Each number is 128 + 32 x the weight over its row's rms, rounded and kept within 0 to 255. Layers, rows and columns count from 0. Numbers have three digits each. The size before them is the row's rms in percent of the matrix's.

# o: layer 5 attention output (transposed), 192x192, rms 0.0418, rows 15-80,110-176, columns 128-191
# v: layer 5 attention value, 96x192, rms 0.0337, rows 15-81, columns 128-191
o110 105:160152154206103108102144126165104130170076144127122056123126117100162077122152128148125088098115166112051126152119044166098137113094140122152169129116099176134136109088064131104129123108096158
v15 102:119099186069146142131168141044129119145116145109114083161150152114137161112145140122136127150101029112108099129054190159132097091125180097140183088085140135115147146140123084105152113207163065
o15 099:200218073128111169161110114138096133128122076210115137134089118094152147103120104112147086079150148120099124092151092127113071088133138109102166098098131125070143145074140137143128137118095139
o111 106:071155158165130117122138146140136138095133124148091137125197101122111116147097062110180139062110121121177135120212065118159129147182108167137094174128167147149101160098131188086169125068137218
v16 099:123179155118177109082119111177131162103148133116082052148109109160139098093094160177130107055126162099108135109126161111093084114111113165115138128129070137149164122091137140176069059110174114
o16 094:129129126157079102079136095142133119118085183204111116182065172173140149131146135074119139124159080169121154139107153152152112073095176131163081101166147108151113118167121050142091129129138121
o112 102:116117080138195114188150100102109152069134133164133113063091226070061144125101149103147170160139165150111128142128165136133136156083117090158141159143137185113143174104107173164099131132121119
v17 097:135091122132139113096169084136124133100184154092125228169144103134166190124115099111176147149080093111104165145109118093096118118157164079123132170137150071162144127095141122137176122127151088
o17 092:155094158143116110176071121122081122132161137133139177058147095104126174180116079121057091137187119101089109128164086112132135143154097193153114136134048142154135095134154167122043123138162120
o113 110:065155109175185120157161147137127139130078095099161104117147151161136108106086086121115083102162137145126126151145146116124078159143159124104126136115192114084138109124127088108130169123046140
v18 100:132107183131108171119117103207156130121085186124119108180120124148121132106148185130113132115164131125133164104134087172158157155127105152164158126122109119115067128123098092148092134096118088
o18 097:135158151131133177143129169128097131067120151147168109114138115109134164067158125111149102173147111166124101121157202162088127166150186130110160137105099108124134194137160078160078165121125132
o114 104:133096100173107103135094061133140108142145086115118135167151130185154130181173143209175107133155179112224160146095155115113075071124083160100145087149100140183108147133164117141076070148133076
v19 117:110128142135121165124158144117130175121142143124164120130143120210201080120115131083109170119158131129095131168080111137161134084091085101107098190104146146121122113127119067115092143136137146
o19 101:115185146107074101091160132135139139100176096074208115122140175138115096095114160123128075098119090153096163127111155183189154167077142152169130097133135137088064161151153146136157156122109108
o115 109:119139157100128092134128103114087146140101112160096160077147139140085187129098073110129080153132159090169124100128117128088134147133140127104109109089169106128109150086120137084144142135143152
v20 096:084116099150115112099096105119130146104159103113118159103143117071154105158091106159123137161169140130069133104131175101185128148122119106054132138120105118175105094097098140100128177195123115
o20 098:160169139086150147141143133149150105140187196112163144170121118122150131076108150144056061115140053098094108118092129116118078089088114198105131109080115140023119174112195126146112142084153113
o116 098:089111117136128072091138100114118019055154132100147118135163140083148117156094140075112155148183146185156146108124132102105150170132152135137148111149098146134096142134189168137131137199107156
v21 091:080132138115112148138098114095150153097155110132118099123118086111102172141110122165124135060115096107110070088086134148231134157115047136130136125121138177133058132110126156117164164091128118
o21 085:160109139116155148100156083092148142069110118101134118133135132125117211127137144112162141116114158156094111138135139099122216160073184112159101131140174110112201094104151155076130133117118145
o117 101:150122136149189173107135179147163087124165118154151121118150127090132054133112125134135126203127099162137131123117140059145122106171192136117111125122156119074077158113103104054171091221095118
v22 092:063134115146107047160084117152114092174098121098176131125165116082106148121156115108118134097107157108097169157163133153178088145123153149108091106141110140147141152070153207149120105191079154
o22 095:078132126129088108175126092137093148127109122105138143101084134154149106120110078166181101137127101126126125119091151084104146144133156112107123132164108141097130138115112105166133180094158104
o118 103:165138113072106135112102131095128136136145114087136069131140092074149125161163131175129141128134190161158118106064119129133109086161066119127126129092137085112116110093174181145133177105151100
v23 100:104126154152205169131159119178145164154189144124106165132137130149091163118089135117112150122123143119068143090168127127120136163100160086152184146147127117146113088202119083175119118145130124
o23 105:122136142130124124205045172127117169133166153212135163149169123158115162198124114147143101113106169142110150125090155131165131148140115128139139223078098139093052181102134148133128163133151071
o119 091:181155073071124090148177079089113100101143150111114103158085153066130159052116144173120127131102077094096139141110108129123112110145146154174153170148104136145132144179126157107157086043114142
v24 108:122125176095125158132135188147130141077174104114149154104109152192128156122111167145142156085150151105125110162085122107125206125126118131171065096113170124086110095119107111108089131140099079
o24 104:143141124066086113148116127096137139118122129165208098199173134083092113189123169174169100075134096136095153111114155108111124120117052155124115103143131115135041148162128121164168141165169116
o120 111:149144143164124126161110177105142201135114128153067098127139153132132155170179150172187151122101116131156150111169177148161126161130148144175104168139155138188075098133069021077101085115118135
v25 092:110094119201162128094118082094133141095133131084134119075144132083107142151086105135151179122095135122169104145164104154142198136112148158125142185164120076119119142182104131137173126145098116
o25 102:161176118135198181110084136093097148139119175147088144137127119065159125089195111089164129190160171079098117128140088111141099115183104091108140126150134222122134129148121096154068112159118146
o121 099:147117154114078088109110165144189122145140094154122090137153089149121161078070139115115102120144132151115131141122176117148105120163099108145188131131094123130099128110112118110147216168099163
v26 100:123134129104117140098121138163188150071185105090176192116111128112104094124133079156132130150182135156080165069157139098155127130077142096142053133098145119081147073141154141135076090106130140
o26 089:128078176128140090100077083110108117036125099087131165119137177083089128093096179090045159142112107076126126147145121124147147145129079137148098116147108068138140104109136101104149108163092128
o122 108:041170120164153168119101105074102102150145153148113097126143172127102149156110132116122054164098123102127097131158114141128130174087144154162163163181193179138106126108117126092094102150117112
v27 086:148145070123171139107134127079124100110127141120133182161067094078173173136202168132137123076065121150132083109123087163145128140087119168098107137138132115162139130145118161112121196112129075
o27 086:132067185112130103130191132143142090142097125097172094151153118176174065117127094122145171152114088171098102128100096123077158130099141108107090118084160131186116147142116088129063150090119078
o123 099:140103149085123128140142169093148139145122111054098088155183112135122132138119168107154133097136149140219107130187094116142161117199167147104133114128186138150104146139088147063136156145124117
v28 103:120187119141163153186111154150060102121123108108143138124120167092201132132121189136176115131158075143090097160118115100122165142117173122134139148154117108127172138141131174099111136169111177
o28 098:182143110103188133142093151117142087144092125091133085132111078153154098096140148111107116136135145048139152114169086149139135150133110099184123104125160130180135114205137126141143141113108073
o124 104:163142086086054151120138100159144105127088137177119123221131125183133129121070097173148128100119079137119085138108099096101118138143150098114171164086101103160119117123117124175176108129199120
v29 108:122140137145159133133114111146136109105135154163135072129141168087094155077151116114108129110159135112130161151191135094171135051141161141120122128160102181123127122126024136085112124108187150
o29 100:131162085095125120142171136120134161113113198106079139079113179095124143124126128101108121163169179091193190097179147154156141128105178092161152119123080106151103108127173107124117145161166207
o125 110:126065125082163110128120112122133113157202098138112142076104137140131156158060180182115201110136098152145123135163107140130152110131131195099136160207091095081149122118141094117136127120112035
v30 093:156135097166149074057160128115157145095096145195140099145140076096115176185152153169118161049100090144108184147112108143085130102131131117133129203129087127169094109165102159123142122164107155
o30 101:164093133116181132167130090098195124167094134087078122129096180137195104069120139132165167136112106088096088167155105171067150088086118088178091128119110184172151111136126127115147106091174107
o126 093:137138133143145089112134121131137106103102133064114150140111117129087139159108110100099044145114112151112152113151167077151148184148153147053105085148136015080119139113117165122095087188050173
v31 103:112151116109135187133166126127150130130164175150145090165130122119101158129157087122162138152126068105092101115133127161127123135161098122093139118082102108095102163083069082133170148155119092
o31 092:121085148089109092124145106152089061152149059082132116179149088086120081147120058150169079109133088135119182069081112146091173114128112175153122094054174099114103125157126101113129163096119082
o127 105:151149187135180150055102155127116096098152101081106096144171137109172080078120130111068095092167068131079125099086090064104117138167147104144136142159140083102140168123150156138129106161110115
v32 106:093111146207081141085179130127104143161095163097135173143099114118154103150175137144137147134119171152130206144060123108110150105165145074070129135147070130167129148075178130138069115135124102
o32 103:109119157145140142105137132165133086122123086145100120146162099178117099146150125107095152159138116179131127126161155120154147094119111169152128150117061161138147079163171108166131104124144134
o128 107:115109149069118137097091080106116165123131153098156155101100140130141194097129137147141154158107130062099101133180099116127117214133137114072125123046189080071122177119090181083122132102085090
v33 094:138137148099119128102119202127120148184142159118164066154101097078090084128055112155108103131108133127161158098157178087104094128115150090160122134091157115126103111086124123114099124128118112
o33 088:106105185123108126109113078175149045147081197148105148104146140138122090122122120102157120118137176154139122058103132177111118161145125088135131114134152120101105160170176090095159125169096152
o129 098:084114124134130106107139079066083132194122154111135160102161155100115109130156123154124216123198150089105192128108112087133162133146123110148130120168104090147159162104123144200151115094139126
v34 100:077143112110144160110129082071163186150092151098142071117140132105145118186172119117167114137153098110124115094165127172128130041106155133161059162143154132165097123129184144122128114093154162
o34 094:148150166117117130100145174089144129152101110103136124189078129117146038067113089121164177128135150120147087096118120139082110168158143164134198112076155154164152114175139144109154121111158120
o130 103:148119115130144173167133101169112170092129130042154094106186130081059114137131180215110158153115107110127137104149085139165133165117089112094127188101186112059143105071108134093121127171050131
v35 101:169121134203145069131136165119211087110138127117146083116160135119115106068167160171057165062159154119088138104194146140123127119129104147120111121175141104135130125143118157104178150111164073
o35 101:104142191126066126130151104072142184100121143164132109093085150081077122092149145170091106136180148172102139109147146137179141120171092112154174122111081133148103079161114067187133095160147183
o131 106:190151042142112131174127166162095114134094140136118197189170066117144089171138142058174155106153062158152138166118101136145105142175206073109117085072078132202156153109106074120133135126166154
v36 100:137099106121101163144141116120104186092121115129091079088149155078079132105178093135130109110123133138146146184141118153195150198124120177154108106148161117096126123111139141115144174125123153
o36 100:153179143115169144127172148151174121101128107145132130086105143211184094090107091179137145112043160128107152149137124068147120130043165146099121102093106075098083152173125140122080105099134124
o132 103:158113177127179155116088148100164119147134119117150110141126135131116118133096121145159161134168068116103130118182074136093173124127129099131175158122080182160105106115140105182124125128166058
v37 094:173151080108158138145132126134067083144094136164152155120132171122115133122159073183152097124136082077114155160151161100096152118117117164104154134120164120084113131098136134115080088126127121
o37 098:162157142150087143174128126105129146086137135112138192144101153202081120153137085112095138158126106097084128099090052107177092089161065108172108137127091180162107143120127154093110078154074076
o133 091:200110109122072147105116108107166108122199089125157113153188065094106139151098143083082123110078143159150150099162073114100156120133097083105103151068105078148143131119103126159151208086146147
v38 090:095106127124108114110082114115130095135141138051059139179139145146068150141127141065118115149097166110172144169117099112190127133182114155119182051110137101181173171173046104190137141096134121
o38 095:126140123137151135099078125146114141098127168175116109122093158075172168138159195161117141116150138164075135073099143169107124132122128082158155169148170092168159078089137104131145150122104124
o134 097:105105151101143125152172203090159054165118133100182128131132113121100163111146169106098187166138148160132083133172135098156102133132132106108144145131128161076078124126173115126088104109105138
v39 115:144178162092133107122130138118103150069110128149114148123107150148147148150162132101102118143148182129071147180156150159113127104058157113135107123131053155148160183137097108110129107164099160
o39 101:157134122138133132076108123141128148139108147094135165105092195123096142155048127106186144055172077079153161167089091104173121131179098108112148154137142121111164086169137164199077098095152145
o135 111:188093118120128108137116151157131147057144116116181060148118109172115226117147138145114138153117118094154158147149172140173127113127090112091102133073142138138095105122180068124154119081143139
v40 108:111098078142163087119116093129107077049121142080120111121139161154161087110158152140105125187150105122121082142134167162115114128073106100106095077157172165114137102146197148127140121101117109
o40 118:199125123067130136134151083092084126076099135045121105137104166107117138090158134128106124128161133164165166105110095118143093124099101081106166083110147032171115108174130113129116189095158188
o136 085:091139184114076162109197107152158070201119163125144150114144071118140062139107114118060107164157221138092138110093113133130127141137169114170145166093168140107147110074143119154138148145140167
v41 103:107085103122109061127151081128110136035146121150085070141100085130146123083101073115085092113163170145128140115171074160157127136078124121093055128094081121122144136099155137086154140124154186
o41 087:118122116191149156182154126115133098112076103149154110086125114116083099144175136176125142089146097121146117166183165113131211106134195143131127095136146130168106090106106139123204147147127112
o137 111:134179163104103078149126099093106180120153156127134143139180153121157226117168137069092095143137139137141129138105177085096083166137122141172157092166136093075082156083153128186093104132129132
v42 091:083110135153137132098109109131103100171143151194116124139070137116107176100173176149140142111110114160138134156133157097126106148080138163113104164090158126110088087106139121129138180142130165
o42 089:159145083104051088156165100146189126139111102111110065155129099143133144146142156158072132199171157125112123124115152139146160164133141117124131172174110141124175114117124147119134112087115070
o138 106:119168169072214144124117178136101066089131111118071126113185100143124146111148121150146123113133079114206184143136124158129140145137115147190149108172142081144093170108067109110119113136113047
v43 102:109181158135091124166151082166106112045184131122115095130137174123160125160119191154140111148145159125139078155102104124160128078100197150164163162130121102117163173119151112133093078109121165
o43 098:130155135091139095118053113115157150109130173122155103160152171187091176160098135144163139126097084114155135127177086121180170149123190105160156143137158097191128110137177097139121113155111072
o139 109:121114152131032119163171157150096133112120119124125130133135115119116159169160097096058155070131207098152092126105150066112132165166116121106099141149108127116111124106137146119114081187091139
v44 101:086136122093102104136146118145158151146138161120150112110099139105066139169057140118094146138153178135168142102067115122106155141128168205143158152124110141118150137140172158142111159135127128
o44 103:106137120194132181210155102143142130162161171154134141090083114130096174104095117132135152147144116139155120147122095178183164106130106153146133124155144195122144121141161141160123148138114137
o140 098:167182122079121097083095122098130157156143130094087122121139150086124087125109106083118144108173112152135171074134155134141051122175112159112099114160065132165148166140133133106108097185176186
v45 103:140149114097098115208115140118137122151136124191143142199100126093110139132130147094154102133115135145174109105121111099118157100127218185121149157122127138103097178137134076136130152134063121
o45 099:174110139175221138137094156099143108117154112136148116173106150193078106163068162179087156106138133077123118130111106110143142157170086122095141139145188127163099117130121072165162103100092064
o141 106:076118147085182094108160111139144096183149165100098143061173135147132144115129129087149131175145119101147087091134061064112069081081127141173125101114100053102166108092156164161076127205139137
v46 106:090112094153125130152106157114105145095142188193051129068120142103113156119114155141125135113108158166108137188156117152144167142075120159176077194179232153166130158139131153104154157103148175
o46 099:086196139079142136178157068130133125150078099088062183087122147147094128184136180148164118192112099140126104171132143125152098103076138078120137094155175070117162108116121114120120168156153125
o142 106:191080129186177126098158147125178083098157108123106119210129114117173164088143172119106139060131148162161170143145094090101141118116141163084128092119147163136158094173138107122111122159098162
v47 098:121096108135140117118175129156060138132062117132086119163146171144111156109159107085118159158122091135155130123091122146176137176158079091149183146119096111107075173152131149135093189171094133
o47 095:088103126129095159089083166034069140085115148080140152111121059148128082087178137137155100133158110146105121164088103106150178123095097184147127156037121146114148148065135101156103167122085131
o143 099:119149149144091158140126139161155196117114126198140140115140122145133112166186146090138102158103179170132137146137132146156100127158139158067148099113084191137124079118114066109110054182082119
v48 098:075134120123172130166095151113088103129121130192210099161144103142067208114095145150142184087105097109132099169118123147140171113146202139114117159147142100061098155116076096089069073157109151
o48 096:182112137151177112076134153152134168131111168189097148144140084130157127117124076118118128142112133110069116143235087113106095079124155130129111145156106170095159065163135122156131116080153138
o144 108:138099089149119143171091127139076136144189099146067125173107150157058116186099127132162143141112157125136142142041150166173139133125061130099151117158097134165141146072114135151085092146140057
v49 106:166078123145111144131096160179170082113154138168092188118154118139064110044133158117119147130110080117146140120099142087140127126066179159176148121096140126178112155065120115138142129092122106
o49 101:086129103151154098097119114101158155124121112116080165138081090159174189127150133136133142124163068117148145122089119145142146170133147180105154113213112191100149093122108123152158121136111128
o145 102:137141143168095145183172133117140149175186094191108141137136100087147105123127098161150138136102148145165128150175174124083148152157165139108072114156105076157149051163116101171167054098166197
v50 093:173069165121099172144114128097161149119202107126147166193148153087151131092142102134118156080137204079134120148091158127109167140144125162171155149145091154123186112095175077145164146146168141
o50 089:112135159111135071115150173088106153175136044135172129149147129166156094187146123096083100150135118116165139086069128148094147162157143135115129106157129103152129167140103171103046136132085147
o146 112:131121142077138144126138080119124109058203091092142129087126113095082110110103143072144158166189178184086135085187129058098111120104162157129117072099106135115058141119138089119119091110145108
v51 100:123147076102120157160136092111137120112135096117085108147144052103159132163120091175083194082104094126133162170147145167139130095159151111165183133138133109100132162125161106121093108111102087
o51 093:129140144156119121184111112136158108149109151124114128097051146132088171187111108135178102153083133148122131102105105110124117102081148120139070133227140094098125105128114112099129151144159148
o147 111:092057115116083115147099144134116157114137135143174177135178092111067118142139105086140111168107162175151147136169129109146155143124085138120083135080069144102132152068124128083126061137115179
v52 109:102050107180137122106134186152047128149064159162127129068147130175117114110100093064126124084125151146124104135111139103175053185176105082098121134163089105083143186147122094163170148133147113
o52 099:140156131161106099129147110154133108126115150169182110184125039087117139128137062092102056092149110098087149125100152125068200154119163164137152122144076122044079126092137141097126172121076125
o148 110:132211106087094122098093200155141111150171146087102181138115187099109160073094144114116124154106091091086115161083114187139198118159134155117125173085108090121129101140194117175140109180126123
v53 106:143040154126130113119080122145100076131110130135136119189140158055133147121129193166116076082140140147124169092117107123184124086158138140154105124093141154125092057115119175108169138164155140
o53 092:109166174102121109095173120169131128100144095058185096200147149152130154147167140142098118133112097137110134178138129101074105083082099171108090142107106084142172112132136169124129121103139146
o149 114:180097117161176103153083158142094127102142136166125156129112129165105126170129148142117152134158139144151140158154119162124148096143136111163119091190114127119063095085103142114152191142147136
v54 096:130177096137103175107118130125145118132165125152133135175128117167169147135119133107150176090141092088124137095155133155112158067114159131149042075110101135118144135130106134136069083116071180
o54 088:071100112140174113193131090186178118141153124071116125133130118101112107157104096142121083131137165160136180160119126097107142157117102128099087100088225113134115083122158120100117167132140125
o150 108:104105166113147075135078075133081094080108069171130087142103148133128141158176126138124138168153113101175121080131130166107114164180171065152129184095105091149106150130127092133083127137182050
v55 093:133155175186143123112180135162046120105101153145128117173154090161142057118173137073153121196138153131051115144140185168112133109135153083114135204141107109081150142117167087147119121172100125
o55 087:120129146118099164157155147148167141137128180181135100170107116086120142154164125135046105108138120206230125140112135117066128126172114168076145137097133154169151124150101084162139152165129130
o151 100:182184061089172161167122118211140116097152124149157106152143144142066206128138087136158097065129156103104149100115105102110156099074096112124073106086151137154124151138157110128088109095117118
v56 096:121145138127195139149121160133127117128137058162151064096110166067169094168101114122162098159089129115114156226162140184220158155165160118141114106093159117131131160144199134123107133139097130
o56 096:121174159150156074092108087168114161149079177129141144182146171125116127162178167154158159102122136138136053114133124070123115094143127153104083091153092117138154137105145128084106074097080185
o152 102:151044127127097195129112134157153155120100094053144154153152153147093126112127117130129096148110114120122146079099074154101134113081121071192155186077188089108128140051140140174172142128187089
v57 102:170126104125112118107133161123116074133124114164112189063146099104147084080069120080113096139143117114124153110079145122126088169113140157091102074095070129084140121119122174172092131134144188
o57 102:143147079122106112122112127097153142125170129152084191141074120086202105103118165123101165145142157159102148157037180159143086101129119170169136128137140152124142118098103144123106147114103154
o153 101:127164140146179098157138091117139108112163174131156121142074208150061135172137130150132101143177109108118117084078164154096163148181193145171157124198116183083119082137071174155165118141140127
v58 113:112083062124144126125181102139150089153109111114151127116077097146149132102103147189138174159152163149089140184158163088143069122162156110175140125123190134122162129130117136114087135088143097
o58 103:117103165136121122165173160116176142175182163179133106084121153098098125150190184104145108134097170123120139181137132164127177202080111134104111126146142133087107125137141125174131189078144144
o154 107:123110147107121163087130107099119148071125158092136129117204120157066157153137088166095124072097106141131099130094135169161144070104115161123135160171129120156075041087113168175142121155157138
v59 101:150100148115144117112143058161191151138178095158110103125186148149165112126133124133129106083083084103174175169171150103132150090155180078139158051105101111156128120099093131119127141140146084
o59 089:132121111151128054145171114077097138139163099193134116115143132103165082084126153163169132109058101162147133126161165166138105155142159119177146129166095100112088138154155084143163113116146071
o155 108:111171109119085154155130144107086148060129176132151141112124104153115165138165119116114135157117106147182167183212130121134102110120140124163135101123069120098092040130146104052163151122132153
v60 101:124074149122082138144144133095129115163122078098154123135154159096154142167135120113120130096075175105163157104150130172111200179157128107160189140124134113145163170177096109147136134130140163
o60 098:040097159146164124110104077144157090135104128110184164096134127185129089081106098145156132133120168079063081081125128142096128078105099095100103118117164125106171127046136101137122139143141170
o156 102:135137205158116121172108078116127087145159127183094145169077160106108128117118159130118152143169045146081125127208079123122119120162101175139167071170102126089096100173151133070139150122147148
v61 108:128152127153104120105150111087082175109106131134137084130196149144101110153203131073086146127120141186178192082138083152179106133135119140117111073120161106164082129131105063106102110152158188
o61 096:118115116095102114064077106127179134111143141133141142106108176083114155103142183218085163139182121087116133114073129126179115080134154076087141093085136125107053110084083110132151122146069138
o157 112:120149203124141149161159102143089194186182134123118162110137121148127123122092098090122151158152125053166155143152119181146157149179135183178165150173183117085159145092131122142147141096082130
v62 100:132143183084183091119142165162155145135116129113165162088081166149166078136152150138155093136175097132129036222137061115134143111125092136088119180070126133158140111088112118151188093114091111
o62 101:205156151113131098096124159166107170146150113108145116184150114147129117092100124177059132178134121093109150136143103097164139098189173133162204149152111080097168148113168127148139117115124147
o158 097:168138029118132098162135129119184180103100158120102101144105112106078159131146152100127136113137079144146156115158122123157178165129093108094094121196063138156122142142078189118137090116107148
v63 100:140143121120223138192162145047107164135131141143107117159078077121086170141154083045159133084130147133141118105132134104147162086108141156165064151165100110083179123091127162119145093105114164
o63 110:164135130161104150161093134099117108109138136180133154107161098113179150143138114086118154106133038144113163113154117143144156092127147098116174125151131139154186129133082148067154112093181191
o159 088:139124140126109140068107077148081103100104102071107189118134169120102130092081144171173114108136084122128174123048147118121121138139126148135131146116151167105112185104134114116087179153045088
v64 094:174127041157158156129137119122095150139126132057101131158096117110151099114099140122133069175110167088132137170148115126132114170139093159107078070156067098183161086111215175098115118120106079
o64 095:159093122210128128154138145114181099129123159142187151096132101139142132112151133141155098109143143115165122150091161125134118148127161144096149098090106194158107069155137124196157151133107125
o160 107:142086139102130113100145172144155117087082137104146151108119045159150084081126120150116176153085144148141134112130126145110100131132119148183120132139124118156131117163095152098113183116148081
v65 096:106106116076124073166102149145152142090107052119117085116085123136185049131142153215140124077138176097111134094143116082143184173144143173093143114126166130134162128115096126142095145094144148
o65 096:149098096061194123119190097067115150060084134072113109106160121159073161098150113173142077155137107149134146165197150116158093116064123134143144139150196136152056131131112126079105101160122167
o161 100:115187122150166112113055195112156126122144145089119088198116156101110160111115159072129185127095161110090094178106090126133158092101162051105058157127072112183098081105135164144191169132166146
v66 099:187137161138121133147056162121103117161208154136129095114095157154172153135126121147127117107109152124121138129128128153148101150149181146178102152126196128165116138104148127167086088152121120
o66 092:129137159136140135178093097210144162164091168111113083146200087153122127131161123115166174153170141101189105130133148151159125110175088161122208160080155120116161082129162145154123152111097129
o162 100:154132105103073064148108088060130155120141092156119165137094113106099144131103106112086128117151147122137139170156174142112172154106121074143076134165120114220091090095111082198119143136108130
v67 096:151134161078073119111155105119160162123137110107136152230176122082159074111159089101175160150124142150071127136181147087074137090118112137114126194126119121169140147150104106137075176127130098
o67 092:084111090146135077103187131184137113083137100123142121171115113111123105122138112116148087143159167135118063074100109164082084163168059185108134058095123080089165153155144116153114126137194088
o163 104:093128136159128176107079145126119124173131150113149158137107141108150151141095083113081135112088129134114105131100167107117129106155158114135079108132128206113106147154139099131140080114074139
v68 100:172079144132132141117073163085179122089153155082137075218135141114081119173100142138106096132148158104106143147094121072135073166104101077131145170148163120096099091152136111094160088164072148
o68 080:156126199132148110106124153122095076150094114055035155144133115134157099090106134182151103118088110131132136153116108141155161124127126131131178138118084110113044119105152168125092098133131167
o164 120:096125114145100155192129157157183101148113151112115123151138165152161102124140146109123202083159113111120096158144070136094135139111093154156121064143149142130170131149137095078080085126122136
v69 101:127106117145129130111163121134176118126085123114136147123193123072165148117180222148100117123118172151071159141145098098111180099194105138137135125110139122138153140191142091142126173125158101
o69 106:106120159118156137137137097059104093125131111186156156080124115120077091083089095079148115162190140098107087080111154104145099122137135124148109087173123139093122143103102105162132124155104081
o165 098:145130118157120152039117151131121121124162118115150149136079169189190109119134166164150146124078128104113146149124119169113125146106143098159134130139164158117065097120088152083089068141099113
v70 104:085082087070124076066164145180120168192158188142158129109164058113147127122149108110126111102138196131115155095130108137206117097187141105199068142118097153116104114116126148137131066142120107
o70 096:108173139121140093097158092178105075113157150144111171136179145153060137164107168097132108067166104141113108145163124118148172127100155134142169132095127100153101145049124074151118144157162092
o166 108:090084124162071123180099092158103172156105106099139114045099139148056162179111136178122123153105093136146153133154126173082061143111072105137155147154081072097125083184097113140154133172185126
v71 102:078141062126149097094130103118074107125132116144148095169111102170109163132135076126140166162110063139170167097143187117158147113129123163137137105163064106116189113124116104118163157156084119
o71 098:157098065124111160181147166166140145106108169132143109103102123118060115125157090129124131133144077129118082163182022145181153069037099083091098144151191114208133097134153113101112150096164125
o167 102:124110110161131116191108136133141108166122147132132096111085093154096135106153175196159142163139093128148151143153154140160148119170117114093152157071137103084081127116150095149139091102117128
v72 098:188054161129148151116121096083085104145084104125115058073213132176095167119131121126127100152119135175147116102121098119126125146116127147086175076117090107102116156071052164141126125173132103
o72 102:158104132128149154117144159208090176103115150178105172154144160084135100082157134144126114090137123118114153094101124090128101143100172101097151165115171125127141150091164172103112129118153159
o168 100:045145104125116063158120090180137120184139135122151158125113174209099151145102096066130131175106087079163164113152113176160163132118092097160099120150106153205143085186146135120140097085094093
v73 099:188049135147144165136105144146123114212146087111154068101137144080108107163143127111110158103092130139085156096143103154144110124146087143158067133152164137128156110079182152169123091091148088
o73 099:140126160128122131086092101079162151158146094149122177163119131130102149117150134143093152119145059118098122094099082125088134127080103124122172181141120129075130137163039155150107159148140087
o169 097:086148165162061141167128133156167129127087147096171136122132110179059120149106110112081166185199114097114147143093124150177138153157142069156143131106102109125161093159189117126117111142116146
v74 096:099131182067130144145139124126098116125105155110114187069185089168098108128101196130099116101124096131044101109148113114177104130144112104115104145087138148129144177155152199117139123137103148
o74 096:094107167148143199105126112076140093128102151135132097158131113051140111087159070135122172094164108198129163156136139178069154125098164146185169179147187089053131098049137153127139155128147185
o170 093:196147060163150119107092180107129194143185086170105145141104100109177127126062105121136107151134082089113105140091129134087082142195113166138120184139091176161133134109113166122162119065180132
v75 102:148162138141184159147131112105124123074206147115111110135122160169193096159149155164109104076167069137140091099139092207177160143083127142177135140111157120147148117108075107122144149169064096
o75 097:058140051103080137154177135148115064144110112161180158112166096123142187122071142106157094108142063146116147136077114096099115143131116093140107138064059106167117154116186116150154132123149189
o171 105:176144142092118131183056126131150143155153180160107150140106083140147193165138103131185127114124171148160132092172066142142154121107141081119153144134132077115093109168093106089101096206121082
v76 103:199210038083042122150179169134089140143164118141118155088111191140075057152145165106089177098155142151148121153110090114110085177106111122058183114131041154137126166131150178080179156106124090
o76 092:121128103085155111109210184145205116147113105094154172204140172078182082162082138109154118103142106113165138128138135147127196121103142129093122093148075115172104057097118120126108149147175116
o172 104:139163196119090225101110069153144148156157114112103155144140123109082108136156143145104143138131211119153125131100132114113090119128078103154158143115120152115144107149105190118128114159137180
v77 101:139141152154101107143128121156148136158108154120203133151087115083164173127101114156088145165096112081098128136167154131114134122142121138129054181101117116176058165095100062112128089196160145
o77 095:113087139157071107128126111166077156189059080131164106086092155185086140128104145203140148147134127106097112143165074133120156152177134085201149202097142102101134088121154159132098155122129126
o173 110:095126121169097066041091188085150143072185150116123094116131123095123142135163087058111159059140188140139146105103126155054153174117154131098125087155149110079138151109116132196195121109127103
v78 098:125142103158162154169160157100124185124148149112135131085122124115124085174178148123144153116138076094142189149132104193145193110148134191156088108137150122166098138195148136094121108135172126
o78 092:128151091150078136109109103122074123137166147158086122140131166134100122121130133098036077147117123154089086100104113097097133140145102130108109146111116098146145144093086146127148138097170145
o174 096:133161171114121124139093221081161119158152120106144098238167112089109127116138136109139161109103145116099120114196141129119146133081109110143150134096154146139133099090103096138110169049116114
v79 092:095115096156042125132148183114118160062132066119123154191082075145090135162104144086171147145156139205129149141155077112147159141142101194140132095158138120125124104143110113123096127117151119
o79 099:082110082085151115087163096121128146144119069132150089112173106169132085143149131164123146155121159075163149168166122106163132102076030136093103103158122203129108137064061160182134115214102111
o175 095:137047159114156109137074117147184114182164114103138154136170131112170153157101118185129113110105152177085135138121142190049155177139139127103105147153097174105107113136162136121093068143104074
v80 097:053187180145125173122183095118120131162087139127128114175076144171179153114156126107133120127131079135146152095137085129116138106155162132100112104095113103136119099066138109146095125147181141
o80 095:153128099134171148089111101089140113146159140156103154101149120135169127111148108162197155114144119092156113089115080123154170123147089103076121080088137127138145189169165156149215113099131132
o176 100:156173101123134087141081178164101145064155161143120095146122141119084150160125136128109105199113181097180092130156210138097058096123161125125111119188164161151154119074130113169103144117159087
v81 097:086159157118116112141156141154133133138136094146168127172125092101073126108161158130127083094136147075059067189104181120115137108176080136120110134140117133171173151191184104158110102193116105